config.toml
n_layer = 15
d_model = 224
n_head = 4
n_kv_head = 4
head_dim = 64
d_mlp = 1152
vocab_size = 4536
activation = "tanh_gelu"
norm = "layernorm"
norm_place = "pre"
norm_eps = 1e-05
positions = "learned"
qk_norm = false
attn_scale = 0.125
bias = "all"
tie_embeddings = true
parallel_block = false
init = "normal"
init_std_qkv = 0.0325
init_std_o = 0.0403
init_std_up = 0.0465
init_std_down = 0.0465
optimizer = "soap_variant"
lr = 0.00952
weight_decay = 0.0
lr_head = 0.00759
grad_clip = 1.0
warmup_steps = 200
schedule = "wsd"
decay_fraction = 1.0
decay_shape = "linear"
final_lr_fraction = 0.0
batch_tokens = 131072
seq_len = 512
doc_mask = true
train_tokens = 650200000
steps = 4961
dataset = "wikipedia_en"
Each number is 500 + 50 x the weight over its row's rms, rounded and kept within 0 to 999. Layers, rows and columns count from 0. Numbers have three digits each. The size before them is the row's rms in percent of the matrix's.

# down: layer 8 MLP down (transposed), 1152x224, rms 0.0466, rows 457-487, columns 0-223
# up: layer 8 MLP up, 1152x224, rms 0.0464, rows 458-488, columns 0-223
down457 103:549467495521487475608524584499459510502500545535551474494579434507445439494523493465535399580511486459627394570486499475485563436380464460498495511461449473576533524555457600512538510515559524410563488508537486503463402510529560461515407553427477545541549504545517530482466426415507544447455515508523480479584457424492518448452581618546415462529523493484573534555464505488539554479511547528428481474533373467549458542473579485479533463367471551524588494505445551452447635516577453452488472534504462395495495480462429461496557473451490502432405596511491526444527390509452462520511532534566491531517465540505422434469524479597484363482470529481501518472508461479464518548512
up458 099:385546480475422491541517508466558507473460444510483517509478514391435450457527541590562537496547546497488506397423400385580473552439469535515604357429491409505463559516553434567496498492546509580479483528506472545440464525491455535511524582522510474556511430483453451442421491479465557557410555489531489575431571483481482454478496527530490486531521456493535575483460462485517623591468522487506541432499560454457431504527538554398459532492400480467548517471439457471469537493368528587468492471484528578599593450511458470570580519573499430376545460528508489552482514464623513440475501449486529537560515493469516572480504547516514495592475536479548498544513541526583460544503
down458 098:551535517550564502497473530610484519567545517497545543482451422560501493571519563522435518431582385535553506662522568546468513472545470564513438576438556523523403508506485579467501563447448527449539459487437591467468451446548463475478437406471489586516489492434510500560466586487471454502568501473521549395451487439515466538450519483474554511467547434514469376548580600570541486460587534450460413616480513479447484488509475504567551506546573441586460459497615588530552493442483538489457516563508551361481534549565489502537500491526498478539494536527509502428528411531403466512545504527505517480495471568552511494507497484527422561459415492585560469483435446509449456454503
up459 101:513497589534539439403463535505519423584552589483567543542508476552497504497547488467528468508511480473373500531522513540496537473446515375417527364482548503480452593526489541490445526462517522514608527445542488570455359502493481474499512483559504462552568438380515525436499464442568478563540583554565454522493489448517496477509600588482519493469481474505558555499452503434526560612565450538529510580430436532475549505503384571474544414504469507376590456505402461513583517469484525498498512467508484485509512512455536523443515477470530460454492508508459443543424452504524541416556501460501478507457453521538340482438508554526480443507500510395543526476432407539465540557588
down459 102:580510485458382526557517453536481559449499438401460556546494502529462493427474534490457429466453533474537480479519549486483498511419522564440452407437471541467392516458494560523510445485407553473468449548493443460562537509583636462468547553406469521501496524429461445603451431502451465422530485470534424515561537509471539456483532470530414445536444471525391534555545624488539506486548521553578457572449529474482547517529533449552426451548510492561482466447533450416501537574473512487545371527617497554570613526514497503394525447494484471484441531506559446561439483503454509526474470447496495436498570425503579445433459451481557572474498526506496424489571577582540511501437
up460 099:483489528491585437487550646566590532488479496521469531488508448549530535498459482463553430524533509498516504487618396627406420409440499420585485520464558513462560471475481518434468494540457484523522469464531533500496455502485528518577403544481557490490510459442452515486515467504502528448503569531454511534513525544457421490525556533460506485449504420451502414577555558511491406575546530501455516457488470470441477473570484446551548413554424655573463545422492482531554497399496542484410563566526439485565436515488530478576553561547513449521502428448549370457546555474382493494495526401494576578519561467481527521514519459474572467480422464545567420513546444513421524474504
down460 099:493512437558440570552493379425501430450554583498542480501478510442430451529554507540584594553485486445526492535452505480565513543474415614474456486478442558523504563456466387497570552522572500540468538479448476525478552430496497500499580436518531441519522491469558480531447514450502417579552451475504459501490473493478538451508416459549529435538495569451422493448494528509453512485473499617483456563414579558509475433465422522337500405437491440476541472497558544474446545586580466542543508448521526571523522490431519561465454427538377502466539486597447512447451489448527561457440409462560440507488466504569512515518527526522474504512481538467430556483538555604508512656503
up461 100:548453535531524567584490523572459548488540551472499560511552471538476524453507479583490417450566485508566474463509544561458637516536560614550496544488395482502504444492476482481487532546597362477462596569557485448494502509515473481391519512519461524529443498495488435512515494499503589544491543460465555445513398396497449484480557510504508494393504477521497423494520506417427547356506598408499515533517502529601531508537497477569500520529508503520431528454606463471526538401543488555502487499466459488505504462541458512518466505458516500524407436552520523611563484551499480592523491375508577491511435573534432562523498537555473417608520632439457552535438469507475434488476
down461 107:586557513480459450458490574443589417443441426502491535506452485440405462554478577487517489458441514466497502523533511557505435408493511488436482518414462497425387553466484502362507511499416546554468556439500466459529515599463476443529499452443552485433471527454467559441515481518419497391517453490485402524514502583530601511569535596524558486637477549504589529484515508517505540528433541557544476525579483567550455532468520606483562561412494495489525501405499489536449472442411538481464554553526510544555495456507426400532538452516521482391401503491520445472432454544595449451521534587477454528479443433448467435487541457505470523458523435426462465495499540438553495572495
up462 099:494461572586521482503474484489497594546485493565529451458563470537486461561559608472496539487449513504514487552449510508464451539499495538482485474432516468419371504436489495573508554594483528547557468576502420518438439578492569501453529450545405474447526531419468455464532470590562536484525577489543543396428521473465494463411481464504558492533508583551541461446541491410486465506469449550519462554570500495515433504490429460565550543423431627440501519550399512538456435441510521448466547504604467559425596530540486424465574481499463484525538475568580490542489520487457537544490578458419540493472535546551517468441453469521405505478417402364496462490501553411560494465603
down462 093:505491446484470499560560466518513474475523507405480518534449560512495632502488553519533481483529500505480474502448523529612532512448572412690499487499479532508583476546510532466493517504567536440542533439453534437584518471540474511460479536411573498553511468557524523450495510462493487468426485537442473484536514532520526543568481573560400514462511542506444493510503548520486550551593512542540455500367547538503514537569645597440472423494495421629500529483485460499502530542520470543520445528442514459550418446459504604571581525521601514570474420531514593471471494506532477455442467558482503490532496430489581572529498569503567401572520630551509515490542396606466541545532
up463 102:487469555572509528504496464455451464451508480529430516567420572545493342460444500474524528463508464501516522585539568476459479523501463550418567485475479483463475436548494495523509455506448408467552617569542452608501504516459557474506394511464448515429471601379395509478542552543513434507525530518520579510504590422458572448544619586526528533501425478576443509556599545535478483461491442509499503440559476434452473584530448557496586593493566516514451503464478448577494545492469490509540460517482467489466522579495476474526511510527497498503472514465472418566464542609500529523516527557520512410463501477548544555510444443426463503514461524526535515408415578641639526451514
down463 097:533500414510526550502486514526483503548506536500495444431452481539538492553436572500536525572588479532559509498541508480440544563405481510575630492489537528492520610459496391537466543491554498480462492472467553515463513545521449517477450511590553477487377509547498467507483526510627502565525411458472517489542428512502480469553503567585409540540393513463531462499492395566492447495547575479566489508412540518467514492604511555455428478381471492516492474504571482520578565465447498546506506534452533458535487518495477604536440341390490449554544518495509506408382546473509473626490441483504450555447530516426520545472429495486568507508460574461560538456576541507549547387461
up464 096:374383470487430621612606599495540447443533571569502480528468541478551506530557499535571501401531545513539471529454477550502531501473464505482469475513501504614593375506498466480601496529523498486589508449521472414474529441571537500480530565478502548450555556561472417432530576510502472483521473390482508446476388494536522465509444515481531515381460472419508590414414539478453502476528510432522584448582477591536489476540449562538523452428443553425484476483512476496476516494489418456539524478495506583436491566540487500479575491571430562553505472520481532542541550548541531472524549523516529524526498461499551555495494663508512463487443449461507533497457512469506392472414
down464 099:602562555547533457454475428498562525457436473507494521475460422489574531478500541409435492593457418525463638463548542446572405540512567417499570511570537582485494589503569470524475516426511493543528461470444616525501441531506514511555512491540548491551454469411486541482470498596488491485521515456538480511459583536516483584573483514523518487607413538529496398534460460535547508527534402579402507400496543455487474486435579463522488539511447393534404496576498514481592438533563577486478496493574514460469645466514533566554483433431475489535494595493419445526487504528351564479495427456486499574467531552523481473454541501474485516518467515518504546494508467489530540506573
up465 088:553498538468514544476498497581488549477526562450525476436467539501503545555437488498562510485453540516502567484478500503480474460480448507569544507479544582342429614481422525495476565489422467537459537502484468582484578587516537458453469525468456503486471516451609516488636516610561446479448477489536483503441457440490465537557459460471403494461507482420535622392471467468462579517454474514445409432480465464506510499423441491517522405513462552648471567460426414469529533428489525461427545481463471446410540520463501525453543483496447506597446517477545599525505495473548460583518524490467431563458510440502573585500435515415533562516470614520562493477569546517577470530440
down465 088:526561409496419498495467539535479420471392443470458471494511474458554409475462514551399527537490527519498488533471500537488466443512470662456543536464562472560505556613572485475412523507594461452474490475506474521459433527495504562489450567445560398464472575482476522606478523539500574456528528524528565518426503500528481440573427475552498459507474504505353451442529463517497455519554494506507494506569525473455387595503492429513521564532478457523504459489438519507580484542489519493384419462535521440476500416539497573486559486479505492425460456513611490456486558475499550427445541587502471514477550542500433494432421407420377473555527508410488511541447497466599494372510
up466 102:495599533543557474380412485482471507535528463470500438444471571397571436526496522556535467462555601432506548501440476407451486517496408550538592470523460495607571483493507503476505524468520525562510396562600447555538506503482528460468488446503421501538561532407457471491467616537460460507490506558530490495482627446502490509555528583473529391494511506533495499583526507490570531510563506470402542431474555570528444549496537490467522489475521542424403458566599563473525440558489434531453457555505565442481498540469568445531540519558585516471498524493509438523436501538490512554505453527542517534535513401432589525620490463561482474480483476598640451453584516566495520448498
down466 106:386449434472464537526433542529551564510480518525473547472544424487466470535462425451488558513523489461516451478522571468477492544488564457459434484432436491426491569452476492597573484531413484492465411528508492534469544537570438556395459485434440551515540455493505486500544507518404469446459546522454456582486495462467533511536479464591469482526390515467528460587523517572499462390389473506582525586488495507502573519454479528588442473511497455465539478418588468414499485442511536481573524521526471435601588608422555547422521516502486381619374493484503539516476515486481442529495550445481485607491480466521564536487570431524536507536574523498449600447495440608510499456555
up467 086:506565470521456544474586534523473376488585508470438475426410502466507479483452493476500509440489544471502503550499516460568492507535501481508497520554459520532439484499490489517425457448453500562539489500420560588476515514463497490506606414512474560412521564468487534567513398469562578518405397492550503510486507498490473444592458593449502496508507501561494581447544473521505436448418493556414580447539356451434475545516421457508487474547465473527448477509564411612490539447591616486483472494475436546566500547494599479453462430573440501612483495420500514533611468529525496491507539409443508409536521460530527515499461413546551475499598607552571478497466419471583480480535
down467 079:463424454587548570472442459567377436452496424479451582543533569529491486492545457452362527460444392524447490437514433479572561528523514466557525530444498482422543432454562477519526507479588431484456521472547541548528338494521452574528555570479548473503538479512493522532463501607494551511519456541375500537493485655509458464493522457456476490565535505599495429487476556534504457428562469479500512470435553465507380460458573467531564509517507544568538538464458472439491534481513443480539525444518494531448635497608466510494479480479563403442430510420445554498492457578582506504472486534453516500443525497384493388428515501528497515493519511482551494423507474506475500490494
up468 105:525505514537552438505531522532572462567479582451450474536477491531509586517540534493456528522527544506484537519435514500399501427497458532592536451492425528499476519555529494500588513463467508427491457468458486492494463513526475508480470512602539548610551518473444493505480420557454495490601549446500492530478409523548433462470576427451542508441433550515471519608391481431505544423447453511492511458554490427382524447473532629467459484405559436464533568612545533530468525513544505573429512597591549519442497367552520484626446494503601498560479488481494500463473483599448558532535511371579462502501525549489501582438503591557474425471549506453488457465457434574489521452474
down468 102:446507517436443452584488521445544496513420397538596484559526456470478461497584500506465515562509426566517540411475551506588530455477465386489422518474550427481495454409414598544479454471437468491568467494566491466499512494403489514419509569525482475341543591397508496478496546377467567484412528475451510562490562451432502481490481549522470445521495535447621630501572491557476554456600515504465419592602507525550503522449490472510463475477424526452526543449571543522461504415486501451429557428446467500483578440404431533523536481520549463474540504528493608507479538469493474526456499491595514516483526585467513497547560472539539553490451512503416531486502520513457505469482
up469 109:433541507579528525502522464374486409484556525506558513495462501503469408433595498515439493483484575450578391548434465400530497596524496494461476500473488458527520465475476551452549553518480548495472571478491521476456444474461402517613530529566490525535391457545538552502540509525461485483513476473460393548503457445623552404476455375455573405439552543468565485493554557497447526587438436498418459512561447546578488459528489542509546426491460462440489515512463583503497432456480587508412526457474556537549453463405451447492544564478546460471439487508469555539509430488432501434422494515475464603540493559558561521564547435460543557464488468458537517527525487457440445556606
down469 106:536570598547492518446511493424485517539409509522489441539458576490512539510526510573537589489498494543382551530492467560558501480516526579456479487499447522525414503576476478530477408462498538545580502470461536558409445512503543518513548492550464437503524513557454420514535617534443482556457559480567551395472518442561516532477482540512456509471476577622472593439434443428564462486507496444523461538514501480428537526523489403547503549435493577518463475516477542531446549589523499571486447429540443536577565388524501475453399455556418514585496562500474466421480465514517575466473491479332512472510533503515502479387464528523487441538573438550391478414449554526498577442454
up470 105:412491475526473496490414444453462483576442453500429414435538458497566484551498488490569561471490481542424505598481542495455527497513567568466495357495501535572512504542526440439449525406601499480532533436465491484449493590456407547409518572567478523476513454587472556431523554455559528526535559515560475440543444516516471463467496431511497506451554457506496443537468499474495429476443489481595518472535467430487491450514540618572492516557550547486641457469525597509505491499445526498497552496458413446564471571412450462533471448595506504531482392441530491515438357448448616566445458420483482534444510460591464491495484496537482478490511497502470523464499651535557530555481
down470 102:561501473500555508513557523576410381498509554524506592424577470456548509476545461486478492523624566452498545533503489373411456412512542548536569452558434529492516506539453448484468558549524484459502518547555468447546460450414502589587462429513449440468453421516531537486548525593479329629538535551504527531566539445578624448554605536450427506534534500480469471578401533466418553564578613537527491483486472523487412530453511430553486483482551522510451603545505466504473451516515520501447535496426442500415514496438525506444512537532535516510479470536509539473474540464505534492430398477494539455540474479560518432467575551444509536478523578484568510486467489544504519535479
up471 105:456502418491503489567467401413511443494501513448433604505440508552507532474569464493490490433465463545529494427485483538545539512401409538451496522434497592527452521614455489477461443526536504465489494462482611443474530509502480467539471535464505471513458479457520556566414473512507600480412479555452510538530518443502566465537528457477403504458454596497520457506526516482508471544448454560434544463565450558443491495573498488473546466475485338542493661467452495512437447493480490567485401525588500609618420553497523515486557499532477452509480450543508530526582415490536576528509563485518439527459454485454593507480615467476571518516505507467468458474483616555362517486406
down471 116:512445458488517378364478537564525463542511466484519433433577526462499613521539504500550527540504449508500444514480445580384498475528489484427521524512508477581451554590523547522525509515555409496463545503523481439586486511473427561482501455556481556544440439436553570507527571530542580547456430423538502549553518542495615515420514581433498576545514471546543584479420593438413527499476559523387547505596534414514448454575465555515463410511488424442401519517509467498447480563526541495521513579438540477531469482538545476397478460539512464454469425535543522529570472446462615545550520428556488524499533477490519601517396483426527520496559486488521444498533490493530463413505
up472 105:395491493519455407444573530543565541563523477489537492506372502479554551480459497479521516488509590447480627618403461426489565484427394529425479486451523523564536577487512514518544551499550521539585492527425512473491454505485527563530516441494423484555451551536505548444526476502413595527467546522522459444468470603533536586353426415479465540508564427470515508524521503430461514527505526442542499472456444460436540444466486549492489543484493516505622544494551492558609526483478540506479449513462429462498448562450608454468441473494465495511512638496476428506579463531451583525536585411517470530479517442488542565430457509514515543549457540499569557483550460569395512473479
down472 100:432510524412620572503491510461522473522516548431412531591525529576515442476553466549475505558504522486592510464492523488509501493486494473450440549511497481517474578593450511503492455506461473418496482468474548587524486533472505590645516553481477474475445582523587497498539572502487475475543528460490536432499489458535527464469533408614506524547545500463520472444547433516509493505474443517471625382560565466476393521602460517474528522547570341531496451485488579446466435485504400451607577528556505519431550495549415542456434534511534477470480401485550462480470555535462450511532469572482471440432464582477483514517588551577425448457556512541473544605441544481574532476433
up473 085:426482468493542470502403497452434522457549534422400436489455506493496435426515515440472470578508475537524526525483479571537501532512496542494569425492502421480541646531460565571441472470399519487488451492470489559513529517502550454468496525531494547510529497539428511510453477518505460468550543396503499385451527501472531487508476595596416437562490487538619545462459547527557465520489519495616541499474413517546518486587461480487573463501510589486495442425437610476464419486508497564459475541427606497456466452495513592470575478573448547448513638415540447492555514411546440501560468603366555506528449462477457560505561445454573424526529520487554535497440507524562529479454
down473 083:498589570489515531511578417485469502412494410505544564515470540590506511503443451537494518417418477459447409422510596403576510576425535457527507518525501520461532423463446510502467476456518443461576553531528417510469528380503467511553442451467488519483549494494529456585501529508472581529555523581380558516472528509498523454527563504544486434474508493550535482488552518546495514553499537476446452447491489395469511484415467590510484454512464464480569428444507497487524526459394513487428516485536457499499564555528413413558588528455560548536515454486490602376497479546409521481555511460581435458524431522472533518487320522490489540499447461468341548538477422482509481467444
up474 112:598481511469506551577463453504482405502450452447440428603460579587517529461535459500522490521495534456507497525553528527512419539486539600490515490535452549419470499533424449491495477480565490554466498447544504487520491509442611560446512564461562481539524483432586440519496549409611475453561609408500499491591508432481519483540463420474574465504530521471486555438534546471439493493448478477436521496455485490512485486502488459456465572481606559527451554482422628500562620534499521484519499406487481576485397514472567570484510536502557359501503502438382523550595424509538532488471573495452440577558555431454538583512526493485425485510472464556450583513484490449525449537405
down474 103:525503543415426545601433459469515427480644400523508559572464445484566573494465440474434555498465491486470575561583619534506512489525442497540595472544509502573464485547439502435452390448565552522444497553452479493537450536451485474406546483508450432489519603435439544478545508497534584495511547549524489492523510409476549431400385500495544460540440490423521560488395479589614461439511403455461544451412495459594552483444470465459586412503440521486498446600474537416494498518502471465462476443498505532523515561444500485460416500515474570569482495584492528518506540469485481561468520444446514540550571473451479486482483574500509516524480484524509528552473522389567495477517
up475 103:467504541533506371582551606526526523484498414533526492515420492546556531552476447417578539493471561563543551518535489446545476574541459507554566422526471497556485419468448488460510492545540419475576453537390507455520418535557615531521492484495447496477551451475397520459537474494491455503573536515469481549543455511387458498486440549535553533463460509443490518534573378453552428439518638560596478558469451480539538511588455543480516563557536571562517512506465521515492469484599525476377503484515496426542514566553552417555484451620497423471581567461566442431468488486480511497465475515519531584525479477576496485616509482402490544536574451490550497483459454515501542450479
down475 098:557497512525464531442471501394538378454582437469482411500495423573440508469554539615516432528466415539524552493516520627510440505446524537453397564515481524509458524480491544508479600437551455411557544506538534435446487500539448561494621591496574516512544525430520557554499463491499566448454513596484469511545564470495532533497459513466481508489557580586516527418543521502577492560485603414423567505552474474514545523515537553379523549508508476533456480443519593515599546498469484521487330544443449554540503374508529467447486491501514514487473455540485539509515527464499462538449486454520571523423493441547457525453539463492455458527401474508487455529613458534555452565523
up476 107:522481493458472540548453537517447521495492489400435501606552488553442530429459593492569546519449534426393524401472496577498353491445512465496436543531506513457609544441513523514491461481510505470496483456535474521470536543529479517501538434530504406427580522421531431540439621474493410498520463491496509503451527470437568573514516548477568444472518527464474529435526473514495486597505466417510614424550432434473480495468540468500422502523495564524559465550561531501483446526414445542535547577539592487527490545547497529454603548521472487570515409573466570509504619556475515538557462405483511453514462416477578364491484474431418396537480502520558471545466487498467555582491
down476 105:475581513557569550508497518456483507392503482460444486487395562518501478612570413451507475556560451426562439494574487440517517476448451567408504598461485495536365454505455470492437477465524470518479519505455493581452480478502559464480510509486548528577452531557610501565530526581406503491502519474545342461494571442499389577438559509519538581480437495548549450459474510526596527460454555459498521530482574502441462410526455536464557528458457491596475478470507453517499505462501560442433513502390531451496515505465508550488531392412489482493513498466409465408471446500434547551417487503550500506522427511505591491497483451399514648448568514562486489488463461490519474567484
up477 103:457550480414516594563463504544495474406574491454499475529533547444544506534534466430484509529493534469486534464481551560473416515461490476473524517476588502492480461589462555484526511454511422575487443599452552490482425552429455453413479557583560513417501464545524492532517463525468550610501556412543473530492554489531518528481533297452550497544669513504538382598480457410454526506492521518533545451438476520555382503522429457534557469503496494524470477455517458564547529518477513481499464528489546501531447530445478534509525508488445450468519476488508585579427416542466510485436535425576403553547553519492556553438613487495556398430483474489466516453498624467524558464543
down477 106:492497461456431514574493452471518493489530455494578413511491466585533592414406499579409535454446442504550545427519556516512492553543535520602350514574434469545511557625459455498517481539572494514493477498544521416497509394507509536545544443418485468413469569460619482553562530494527544490506462505512561580534465515522454453479526582476516579417427494449520466525589495599490439542558512411458496424438459427471421506507587431498459489517500519506538442476562531579651489428505543451553503595524474455521536452478420502447476540445540561460452515472578530543505531613536435485537428510518512482464468536451440496493495420480533463478540515448553475439570509503511484501453
up478 105:465425550515455494609419479428526416456478528527492489495430442431395596500510493395559446455367475518541520487544534418451485457373613477462480501503477452532475514429412499544483466596544432623522475533454590482533427549520538559458396489475471413453539575512605526496505458489509506544537537528463504453529535524431511513515470468586481525446498483542531558511469474485559516510451572479457490460539553489442550430523465517454567529536536662519515463452507527534502384521426593552468441452517446500591445486510582503513447453444445487487475544445549561505531466508558534483428529596508523495497500464541504469489484480553566579508466504516574524421566538579423527485498
down478 109:534514422465576543511570531544516494467529443577525527569557499624442429462460532488507459502452538531512534533569538450560488548468406423504533448449494529487498476613529606477458447416604510502376506545515519484389496443513576489533491507520504520465505429561422523504540548484528530491526535486530528484488571605576520545538539574485528534438555464450527606535420461539408525525438522415420473444519456548570476566427473377530580534569489500525450544451506532449526461475437511514461504583573533542478477534495432535473573512468399521498517541464556456501544501522483410550556494443524416466507584508570521494440512597575557465478472548395466462480557543598566457451495
up479 105:566470526473544460491537418448469494413562510494466535485469627528642552435552526556477515493507572481603524460463490431550533562414408571505483455471431579483451453531467518470470463521524544510523575577503398447482479475522606499463531503483452495489515563493496457453469491506449459445533522442452445501483443533501603489531492482530431391424435451495544518543498493574459434493444495633446395553441460423526541519501512557531450430467477499480507522483520460473480494475545507527462390588482604518472496538536415564484542468584541469482537507518526463482479510553507512441495591537452487514448623512531561450430509603456391474513444564511440433448452496554624563458468
down479 106:516500440535409447571511584513439516596489514523440519458517474568470566628507554518429515496476433498530472484547463482461379513454639494495534445561526553443465473534522561476436480516408534513542435505435575497602463453464545499518457506511550510478487540494497494537511570511525565504390509493518569533532455484516469556521547533452396518654587540471515470533473517440518527462516527440547481459523556484521497573587532525489486622557536495523437560512508520410461528453503528550480601493498486567472552621448550374561460452445467516565597588518519457453535479521481460540441466485519466421505485520544485460515588485459546526447537421562613524486599519510512446560417
up480 107:517488564523431533410515498570471481498640465475522555483356438446567562504442480478472456532427549482505496560451476512433503472454554477516430528495562518448563543526526600481508460502589445384500518478397506443529636523579548557446477496562491506552552523550543472448468495460535530502476557473488479585433437500571567563502433571483468444478444542496556537544485491430547478636514517405525581454458485416452413492585496466422466562525489490477480535473531521471525497474509470532510532522369540501584446530473416490476507453551484459588489536498545468390436520391607504485534532512553430530404485524529536534532438618549458470488495512501519519497498490550458490493572
down480 105:450525528496469471524516618399514562440571501521518491458550459442554484440521479467504537519468401499524556419473431499474521465489474444420559511457580503519525487506442493479509447583558552446511321443545554512494483532543484480585533466456515421436491538592446470570643465546539484542473551487556513468464531474516466443420566437480526560552483425477522441462504478489462455549478423518512451521514501453490495542552529483524507554582384499546586448440589531439487405505466501475523485484562539511444511461450489537522494551520581398529405421451559387592407527455466526493629469499542628506439477486460442512528483443577472452502497499455501510583465494487499521417440
up481 107:501499461538523565481516554432542481449493565600541476594580423505459457468597442542512541388459541527479511537470535435475532484518476515500396599527461520494575571539455568471533470507509488522558528439377523500419457563620432465487499477512529503537538473507621525550501516524516610532471538546563511510426532576424522487494593515502455406427574519493488424506486482522425451498493472564504561498427622543552423481485477481541500394512535579507621526517536479415522544588501483503508505470531433520442547565570496521513516500568486416493431418485521533586429542620474559498498561512428460554488433536418506466474522535501523509457419472535464456461559590524459550461489
down481 105:494420584523469442529466402483514513531457404459473422541602523481528456500498458572523472583416503487450458408512520490507437560446493439453563498543479454605495528528478482479548562496483593561533502522545547576592546417453548577543545440505464604527507579581407405472547559475526539581491615471506465478442465443522444460614517513423465623547521544502544501450532551542584505552487481495546501454501506480506493482467496448495460380478485494445482527603485531474442580483470443456515523432503493485480476485522411534568453510447547453506487526495462484548614473423589506413487530524525500500532510529499469551485440516435505522484423412429587481517375407557507439482488
up482 102:455508522455515492588465555558499527501492594457465533483472549475529462447534457466417428546486516438459504532582434592527514496490579498436534482460427435501518566546489464581515509514521499490564482394524480458358463547456562553444497531498457500499519518470418502404499444441496490467438449588523554507537592521532497564495464532458475535502525484520493550524516485506433476436516496550562562533505615466452454434638466451479529516512564487492587461529536586597472395511466435513512452493577485567543438510522523524412529485591525510509519527460493484559491513426502494461565563545402443478499467539426619487613497544540402460608426489482443439436410491441593552502604
down482 114:463491480584523564476445499559460445472479477493465522467442429467498456437521527453542412552446623491518504561457481562542552470537515532374476500437444560482478474512527543605503501571518486521525530465533455508466565441478508455576512477529448555462468514391571424492585495484538441504496460525414564455536523482504461575483406442391539516438484407448528525571556446527401424488411599490511500588468507567502491463549461424392567503506562492530581454495598534544559492479442461529486340445495515614502410475517484518502499583458451535446510467539600551478495428524442514600476478535504479532497444420480492451462473533525513397440488476535437491498459491419572519504492
up483 082:631546523516448469547461512459508535432532518517536482545472468510443527472481504552458526472442457490577413526470559587507566438538422542538544531540448520552540539568423511527455499552518491543520493487479576441513599475550496422403500538553518481437504581432459418443532428519499491485460500549490454445484441395535433432469515489522506515549425539456524448489497491518479564552488514511425555557502471539531543532471573429534524440517495528540486505576501654473556453602480540509527482497438549428475511549441526518504587421594481426399499588535573459389508560370488499604485492514420407480480512486425495484479507527535546507343480493548523544566489460562415454417490
down483 089:514470470556432547536483472635482495566460539576444504534475563528406499489539504475497438477620499440446552425490438407478419602471534502410500484556586490469537469428663566510460534512512545394481419506545476599449485463487496594587521439479535527580485445550573477581534508514467546487578507538455521584539571593477481550538562507527489511490455527520504520395479607541518446449505566519554474465498503533583517509493402669490444531429485491518562394475507421499494518481494469502483453479539484534507470470576453548467488586496572492512476513475437540552508477597508462496553476508471510507500493533511510470570526503464569522605507486427523424503558508565546479566460
up484 083:488506541420571566529558529449550577543394529458500415524577470523565414496428525485417606535409618484508532473364487478557491523405463456460475499460465522521535423511559485481532511469504603528493521514499521473566488476534488554450513442439525559542480488541504576492500489459585424425497401503525535464530512478536598505481451554517542438467585581473508557465497486520513400491491581502560440421535538583448543494584459533580536474553562532478479503481507481535532537524445569494488443526525514511579537487528399467508379477478367455564489474409583560508466562414478497412542455503504585517465565501541549486461501510513501525419496471483549506583547385510506567433466
down484 080:479546550510526524534578476514471555519463485481567548589566449496515432512451536472372452591495420450516485461457530478563587464369413441441526538520368531448498497474484450490452480513600498474541493497524530469526457541518557559464568522504480485607513516546543615546528503419571550468496532496502563474493556591467498503456548556582489445460574572607568493458479524450460498482540586616421487487535466488461522578462495513518481461484564570510482460445478457650524532468404455442437418443415384538545490416534458520482436528552479500499460493457511515548492523501529512462557531532483499456448489467448552540452542467574567663480519535476486518552500448475477529468565
up485 102:536582576463443544511483527476427519426517565450515514533571470432497439486548561489502494454537551380528444563535505486527462458428455539477533531471506553538536513586464536521490424573546517516456513501450479538530496611539433505466507448491422536462510517527472563450536476575484522457562399503451417462483499530457521517546408493457499550541539540431490625530483488404537561487542525505528412509436557464477595465487523496550569550446417487517515439491371435469553502556449338522556462485558512471485545477507526467523621508473479621511613557476364520464525477505488532513589543467558508444494469525626512441525495439461464485471498405409473513474510510527470475623515
down485 111:648574521550490573530406453468509428514465494568452506493505495486425402416523481434496454554513499504482550543499571441599491516449427476613470511491567464439484419561466430515510519491504525563600423479518470491538585438574514555536487494423551434448562500543428447521622563503452585486510496535525489463528528495417462439580485553467485423480477524512585590494569505510554446579531549441502416485535474445430499515489538454487516435477524552527500447535452540597461479507501493535515480579591426511496509442485471395435486448452487534426542604476535523466500541444475509591546567627448517476541501517523441569483491451486581486428475414537523458402515502429522527463512
up486 082:494538523545464492511430553543536568500484541489481487465601475524477442522540493544501472505521438562544495493479541606509437514529524520480497500558510629527476493552468489412477597466528491589479506426479436431477487477515430438488411503482499407549419484540546506493567477571503398469539548467427452497458560517455508427490464490508477518586507434508617588538532591422477535511483502528521422532478539573530458469517489454450503434553590423591517512510543540435502625514581598516529517569490510471450486553584439535497552481461559482544480489566398540536493482466540465524428526514550436591455523534489461434472429472344358404571509471452509478483443593478475506509398
down486 081:491395357439515555571527456496500566446427443546433557505482540485512455575539521566460482508499490467448554475526538465476528429436483481561554525504494401447555573525623515469428410468508467465474542535508468576419448531539413392475460538478403420511554471438533551497564459502469537494533505633547467435430540568479461440558549456515496495488435556515516503475460432535517443516531468550525511548428556431455434578409492513450540550525380498516499498452464545529427465546519529485460467473441534508502502492499567383458478589438542488565546431485511441502458477472564532485529523485451426470459469542569535587506551483491628450576442496534448477506627473499563464459532
up487 089:497516544578583432397562395425434473536506470502534474542496540515551586490504472506497414441539536520518563514489354432555449515508447460558408501466505452471480570412437455510579513544463605548508442473476400505419471584491515400388435518573516508544484520552506444533459509452565520511511579583494520498453440581594477473485468461491538548505540520511466439478558493526500551478466563492558464544601519534439511504420544433424523396521453484514452481509614522517478482559568587492558478464486519536559500487451552522537544404470580504489527580544461519450525394456508504453523596522442534483463446469529427484526423446467571521413543513480461482541490416575503502464564
down487 090:498503484430465541561514461461491524482537510481527457423513472532549403446509547562491457544391474429477485483467610616446478509457416496511440471484517418491440465473472526466531513467548479475595540482524582580579477449471522550566594643522453506483559615533448558518433484496444513495430413523470572546494500513474518428504582596533531542466602501564491516486473474464480508496524490526550467489512490529563558457446477539598528539457467492432476478528529472444446496472395567435409508511519566436484495529528468463497533581485474500442546506571501463555422527516526454517545451423585486405496530435429377544394490474469465545662503584477555420535464499472576497505549
up488 110:455426566528505431532545501476575518476492424456460451510473545469521503504497422590481469563556530601499513536569426463501492550549524539444484401511531416547489438555548519496530469459482533532504533564555448582442479468450575398476509533558470448454458554489556560507500491486484440599592431414540537443553634552467443542492531468501586494532540432592536546457506540519505566508465498477477506500593544532503547420498468587498600455399604418458412490460580524549544437521473435536478477444452570566471498507510517465503508536501449567471503470511456468585480416517515463535635551559557544507433468580530538479558461461548454587541475478423452469406549474585457545535471